{"n_layer": 8, "d_model": 96, "n_head": 3, "n_kv_head": 3, "head_dim": 32, "d_mlp": 256, "vocab_size": 1551, "activation": "swiglu", "norm": "rmsnorm", "norm_place": "pre", "norm_eps": 1e-06, "positions": "rope", "rope_base": 50600.0, "rope_fraction": 1.0, "qk_norm": true, "attn_scale": 0.276, "bias": "none", "tie_embeddings": false, "parallel_block": false, "extras": ["some layers without positions", "local attention windows", "shifted keys", "gated attention", "value embeddings", "hashed n-gram embeddings", "a smear gate", "an embedding shortcut", "skips across layers", "capped logits"], "init": "trunc", "init_std_qkv": 0.063, "init_std_o": 0.063, "init_std_up": 0.063, "init_std_down": 0.063, "optimizer": "muon", "lr": 0.0125, "beta1": 0.95, "weight_decay": 0.043, "lr_head": 0.00697, "grad_clip": 1.0, "warmup_steps": 0, "schedule": "wsd", "decay_fraction": 1.0, "decay_shape": "linear", "final_lr_fraction": 0.1, "batch_tokens": [8192, 16384, 32768, 65536], "seq_len": 512, "doc_mask": true, "train_tokens": 126500000, "steps": 4217, "dataset": "wikipedia_en"}
Each number is 500 + 25 x the weight over its row's rms, rounded and kept within 0 to 999. Layers, rows and columns count from 0. Numbers have three digits each. The size before them is the row's rms in percent of the matrix's.

# v: layer 5 attention value, 96x96, rms 0.172, rows 77-95, columns 0-47
# o: layer 5 attention output (transposed), 96x96, rms 0.154, rows 77-95, columns 0-47
# gate: layer 5 MLP gate, 256x96, rms 0.185, rows 0-27, columns 0-47
# up: layer 5 MLP up, 256x96, rms 0.2, rows 0-26, columns 0-47
# down: layer 5 MLP down (transposed), 256x96, rms 0.118, rows 0-26, columns 0-47
v77 095:530550464520523444508526467488460530458554487471523519529465525504499526510448478533524486527506513497493516510482515509542509487472482463474499
o77 096:465538529459484457528535542504498472518547541491504511496473494522503521493540515480495523511468518471510506513499489509523492526480475518505487
v78 083:561515549488488532505470503519460514482445502482469514481509443491479531512473507493488502506478467465505536540505513453505492492472472506489535
o78 098:465495458490515452533542504446467509515489561473519494525501476481521520488513466498513514533529569555558532512526454534481514485520531508506500
v79 087:489466474497494496445499529508462503489475441511511517473498473501485491527489487514470526462484509506475508487514506518511503487502495529549457
o79 095:522487488452465470451479564479506535533457521499504510485512465517523467508485483473467500509502544534526486536466494499496464466509484501504565
v80 088:521504501547509503461441535536504531473499454547455485471543497498449449497503562513484503521499498520499488472485529480495457496506502520510470
o80 097:476493507505506476490493481505490479498512523476533483494481484515542532504502460500480475491469505511513532504520478483526524502470514475491502
v81 090:519535527512528495509479468519474547498559470502528483493525524538510481507565501523519519526464507482509457475445480487515513482432491505495523
o81 100:506540519482466483463474480541527534513521480518505484517497480533496469498479499527508499540511494514501527498533439474525462528489487531487483
v82 104:466512450502478552519538502522522505541475523456516490472497493516522532497519455508513559504513522480510476510492492461509535537498495503489529
o82 093:503517476499523545482509488524486503468497488450466522538495505535535495485454483508502515490477488456528542554486483521481523515529500488530500
v83 103:509505528519504499490446565519480544477476475518472476533491498483511532492519512522474505534506508536452473460487475524485482474461479525526524
o83 099:500470500502501486450503496449509458477471513514542486462499535501483520522511490521516493524500481493501503521511503508532497546536499513500526
v84 102:494514484453518552524531503506499478591451507469498508514490525480524513491502521506506525485521520490499493516489464482484542540499519512466526
o84 101:496511492527469512497513530540518482539491505478537494510557498519492546537502469518470548509538477491526482492494526459521517517488489478521476
v85 087:450539467471487489445531440473545470477502497485515508486484549512486526512538529466468493506523481490465501512525453462476492497498516480475452
o85 092:517480476507503524536513483464488519454543533515534491500528479511552462467497477500526552501500508515491422521501566495536516528501484472470521
v86 077:479503561469517529475542498463544498539475465475508511499566540470504463517521507506493499461480479530505492528519508540508522499474504529500480
o86 097:495514496523456527534529549515495474485486505494471496470453493471504468560521516503516523489487489477467512477486488539535523486517505533518511
v87 089:487485516513460473503463538471502526510490525537488526523508497507520488498530500517489492471499505499515537476507455459498462533540479520529464
o87 092:527492502514505484470474504486509511496508468463525531485485486496540471485464529516528521507538514512525522494509524499534499452513485572480465
v88 083:525491462517513516507520505463485470476471494513538500504462511485493528492473497494474462503499518517528509480513538507456480470491526485518471
o88 095:521468466510514478480474511472535509466514488478483514495523471534491528477493482499524485478515460492442488463534467546489504529515482523482513
v89 105:503497536514489490529462443503492461481521497553463503532508538501525481499486528469484475517483458489489505513549510480454493526479516476548523
o89 101:507514502535456510518485482430487532471517528548514534499515527513500508489499483469505479522499472478537505526486482483465492477482536499527477
v90 094:504492478497532467495523498506482531525482552455533489481521532488500483510509494491537531485489528478515483483480499475549528546466465473559522
o90 095:498537491504504479511505534540513529480512482437523466476515515482504528469499493511482479522526463455528484502490489467471476551541513543460506
v91 096:448515444494507464471489503495469508448491503570534467489493527500512479532518526488500534521504523545522493512449484456488513551497489514506514
o91 094:512456497573492481523500536506530458448508492479494523483492511504491516528491523499476505501513505491507525486503468514526484508479484490495489
v92 092:513522464506512511551549479497495531492496536468497503458513525536475456495440472536511518487467500483508503471497531531531494513494527542516521
o92 097:538493514471513531503485531512514506543543504517510467497472469546493534462544471504511506485512547495520494488499476514463508516523490498481534
v93 075:484502466539503483485506534509523539453479480482513508472478535535528507497478490469493488512461479521517427475481464482494489496481451492536525
o93 088:542459515443481526498505507467503529483452478488512530525495503496449514489539498505473450519489492515478566510484496494528559481494499457496485
v94 098:513470481477519525498556452471547497477487490428493487512461497499467508481502494512515517487468453523491531479515535519499502496493494492478466
o94 090:497480484473509498513494527470446503543494494495505496477451501478516466474500504521530493497551426509543485497547506458509514536495501524501485
v95 087:520484511505501528495510511465516494507467499524509469535485507498518559493502546515554517529503521532505438468470508481516503446494452450487511
o95 095:492496531510466520483518512506467531519472497525522506540480503497547521456473455502487497476484486531512510497459473542511438535504507516484455
gate0 106:526526479469489518508561478529458471507483499482501526487496489489507506467534461543526532560485525492527488462513499564491520507465505526526475
up0 106:485496485511511501496483497469542499447475498463510480546486509489459512501518530541457522487485516474504497596474507515422499504500498480499499
down0 107:442516522495506484482475451553491463495490499545537498504486476458498503533498550488502501537464519518491518475510494500493479520487515492494491
gate1 094:497520509507483484527515534489487509496515586471529497507571548481548506486542478507535460509449458526495496477491485503515511487488453508509514
up1 096:487535461542524498476499479533475528489501474470500484461487460518549509483461519511481476512495522455469478498518517451460494469543473496514488
down1 096:505531531502531500486516546525500553495478492486443498491475460509479548560522508480544472480510521500495455521490541508535508490487520518491498
gate2 105:492498494504514524460480501540501535483523484471507463485497483509513507523484498560462510464478534526552523504491482526529498496489565497480493
up2 091:494508503512525446513478503545480481474487501480493473492542481504502475512506533446481513468529508518507559526518462484505486514502505498443484
down2 094:494499499441506488537504456489492495542499484471530503495477497504511427495538505501523480510536502531539484506484472505474547524473453485457499
gate3 096:490465527525461460536483542553496501478480487509512488451508449510507519513496540485523488513508484492477480441500515520458489460538506507461507
up3 102:504518471511493493490524480509538521548505469472525427516521537494496523467511503497522531521490491476543492492496517495496507506506492481477542
down3 103:496469510503448503521513522575502499459523462474463508473511535493492460507471557465522487497533506531511488494487538523513554481502511543509470
gate4 092:501504510524487468500488517526504491465527522474468520466458472489443522502568496540465490493485476508504456525486500509517497464544511525493506
up4 093:448544444529493484517523500485487488497454511530458508534527510509473498518528471486510524507492514479534516513479491504511486505518478534519502
down4 091:461554520490495501507491489453459518536479518530542470511472524546487542454509504547532498502515510501487488481511432515485504485525457508499494
gate5 094:486546526485505522482512519469507531508499530494511491498514524499510509516497511533505505536518567510450499480481529481521440529564467462491503
up5 108:513511525480476519491534469497509481499504494505501554506524488481491515530519458517499540481512547534503516502524474479487466445495532516522469
down5 102:536517472505534506550524512486510501517509510506504488560502567518470482483508512493492550527503496499524493509518559475488513544458470476484456
gate6 095:568524503529516531473507504490516509500499553489454486528486453493476468570504535501486523537483525479504501419520488492465528482500476495486504
up6 093:531492555454498522505485480559485469491509516535531508469526509468524485523451516485478525516508495488522495485509474482457531500493561498545499
down6 092:490527523453476495479514515489512540535536513468478534537538460483474462522484497493484512568494446476506496475502505484532494525485497515531491
gate7 113:507504527499511519464476542502468535474509514495506478517518526465485560510509474514489486478460496534490495543539506507531497511550479491476513
up7 113:481553492466510504452520499483470484509516512485506501477525513501551522515497508484420508479522530505499516492460509517510481459508484470496475
down7 106:562501477500489509518502505495472490511511527518477504489516492492546505452502484467465528556514533525488544478489493497470513490500501490486479
gate8 089:477535491521489482470494482539505449533512478458493487530519501492531479505518485525479511488464513497509508428517566508495520487540509478488486
up8 097:489494489511466513495482479469547494519547525538458442513448456527488528524446483481478476478475498484535515513510471467489487477494510478511524
down8 092:496509523487520501536463481536473488477484492519494502480473526474534445469497520534499493518496499510472458478439500508542517478527523489484479
gate9 099:551472491517505545490499520523475501445503528534545523526489483509492520509514510534501513521494537544522486526523473454479523525466479496515469
up9 100:489470527513463520479506496469486505487488506506498488510479507512480489486529499472471482447532529501458530508502509463567492518523504498451499
down9 101:504516535440525495515496493500523543540517503505523473485504440474487494560480489510451502510493491471536550502484479482542452505490460487498525
gate10 096:527481531500471485508471516526514537506468498545504471458505511508526479473541517492489460502494519530483458472491547500530526497501492496482528
up10 093:515503515518486473515457463495521513473458522491514546495511507524500518483501514516490498512503462500479445494517504493509502497469500536493534
down10 096:496485512508516483521557538479501474478501482414456482492484502529469514485467487509468505499503514516544502478502453520499448509511482488486536
gate11 081:494523524474488476471475541500527532515485510543511481528493524497503489487509485518461507447536543526449465508517501468464534531475494480513501
up11 093:522466479526508532540507497525528515516519512507518546494499496504527531548506521505486481527483486485514467448519508526480481484456495524464473
down11 095:519514519492538477467502500495489470478500475454541491519513487480485455508506484547528519484476503440448563466486528470492542514534505511509551
gate12 090:476450506550515519503525551501515516526541501510531515489495465489508512528491505493505523564471501476497488554503506526507478468518508524477486
up12 086:522518492533506466494482496474530492482486476479477491517488481526437491487501514501534523475468488535531498516521544475499516462470498451522483
down12 089:513531468473470501485518493445514476519471532507510485497529486500495523522508444477494443503502488478508531459491493464511520490514482502518507
gate13 103:519476527487507484492490507508479488511527559528488557490516496529510514515452474489530502475489481523532497481535463530527470513516516527535507
up13 090:473522538494486511500536481547461491524514469493460470475503448539487451486500499476528509492522508485500531507475526482490498517505493497460520
down13 093:531491498458551481514543532509524520502520473469560530494485502482530514530512506533514464454545512488524480470514454498479462514460461489527501
gate14 099:513479485500512502474538516499527526435505511470520520502452497528518518482532490500490438504495513487440501569490500488499515521520511499495551
up14 095:467486504506527505474515454515475513464500521512495493506521454487501451486476488524522484525461513489523475463540464542519525524507508494486534
down14 095:457474521474498450484471528490532508474478498557480514480548494519496518489505499522498435487518490514524469511460525493479495482481525512507510
gate15 109:532522483529472481509488498480501515504471455520527504447453481492505473471560506491508508510492537459515520548469488541530533507534538458467485
up15 107:471512469479483490473480527504497533432508504488507547495507472508456489517497507514505505485536500510477499522477543486516508502472483474499521
down15 101:513512433545490505483505494496512479446485501498492471522500466560505501477513499536479485500524483548548502539503522489502501481463484545497537
gate16 099:523502496527518465507524553491470527475502510476507508502471525462498478450493463561524521469475489487495595471493483514512493522481471465519512
up16 099:491497520508509494479479515425522496476496427498500519532481475524471491471468496506485526505524456479527483519513457542515522498495426450504491
down16 103:521499496519523532491488473525537521485488520534551487508505480485485537495524479479454501544491457526562554539495506511514516528499475465505519
gate17 101:507522479493493515507527521528506481451500540527499503500512490512516483523496526500543497525511472489478510500510499537513494489548523500526481
up17 099:533529530463485502486517517528548541519503513520499468488538469459492493496515527534495502476485530498506511483496499542481494474516472517509489
down17 097:473524511496511513492507511509517505484527517476503477490484548534476444511486527545560465551492485492492486460516431528527494496470497487517495
gate18 106:531539534543499506514525483510513458511469505495498462526479506428543518497511498469541479472487499550535491493521491514499529516533515524544499
up18 105:541527534506490521510532492526460464515502470490476496499523522490546492496471435510492455470487528515523510486460496502466493501495488505499520
down18 102:549484442529536486482519550494525481475467458491467517531465532511501482463499515520513500513484524480525501547514523507518488490511500442523522
gate19 103:484528484490537524477474469520491471504519521501509542492522497447476509495548539475538481544507529504507490463477482502509535516461504545494501
up19 105:487525482534527533525503465522536503463549517464525470490478487509515482524512464497458499492509561480501489513527505500531475467501513496473513
down19 103:477503536488476514487467472479499484568477504489506525485511485519493559529485500550448483491477510498492485488465493524547504490477439470476514
gate20 101:490544483493500482500496518459525504468474529477510442495471500500479481473523478512490512478485525515513503496473492507496528485463497560474532
up20 107:490541498515492465465451558484504522517507533492508496440459516490504498514473534515520502447523521502538496496480457452525508506489507501451509
down20 106:464526472519502506487507472515545483507486481509521496534502525467477469449503469497480480494492500491540515457483479469512492514492516503522458
gate21 107:456509542529499474512514511486521533468451504498506499552493516475537492501488499477442484490475516525474484500483531514531508503486432498467437
up21 101:463524480514486528497504519475524503474491491526500467532533562527506502505476500476472539524484505487481501480502510472511509481505495462464497
down21 098:464524544487473508486513504483496494532465486540508474496492479499522488520498513466546495484512502512527516554485517492512478529508505495480525
gate22 116:479490513480514453478514501487513511494529517525453493456528464501479533519547516491529513477528501521504514493485528511503480550511511503519481
up22 108:460475519479569512507534501454485493491522462513465485492484519500456520519502487491519484456514521507466546536503473500478480478517503519483504
down22 111:587498502501491489482497484496511515477443512495479523521487477510494513494507537469525514480464506502536476486470508483470504519515548502481561
gate23 102:499516508520488500525485565478505452495484531467527512469514526496504531455511539463439515509471508493468468513482489506534479523467506499542500
up23 095:534509488483453499482502454535518547529509476503510522460477536498538528461504510491507502499534521469537512501521484530479499493506514519472519
down23 101:507458493534456456467508487489518533459478467482519489508447484487509476503506463478485505469451491495554511475477517533525496483472530536503495
gate24 111:484517461535500487460484521544506490511492518503484471507512477501522545503548495511555479500484496480502519563500527454516471530493518449436521
up24 104:499517482502471485539494463548512511470539508444487478500479485488507493513461527503473505536557527480505510517456492464487479480523512526513488
down24 094:520491520525479507528488528491466508487475503517485497472473538487478468552476515498477466472532521522482530474465525520508477511518465503515528
gate25 097:510489521503474479493496513514491514475491567499524527523514514499501510454494515513513525518561498499471481504483549446492549498471505511498477
up25 091:529488498511512514524540490429475502547494445499513480472517509484503522480495494483538522488493547482521509514463494498511530458439476500518514
down25 102:490482519536526500506510515521478502516510516512532512542534518493529538531482527534477474527458503520496462502509497483504484493495515518503454
gate26 094:500518500498529493506548458527471510483504507485486512495513478515495497493474487501447508513505493483535484481524506502536518531520573513483520
up26 094:514505459446516474530514515495530532495502502515481494473497451497444516470448509553539478542487535504498502520509518472464484527482465521486539
down26 101:514475468490510521513457505491492495503459486537484480488513541556520477477531536453525467495485499514485508477475474501474517512472471499510458
gate27 094:525481517503522496500515496525476469482454517522519493531487566563497504533495532503479487476515478496551474533503545510493463529456521533520461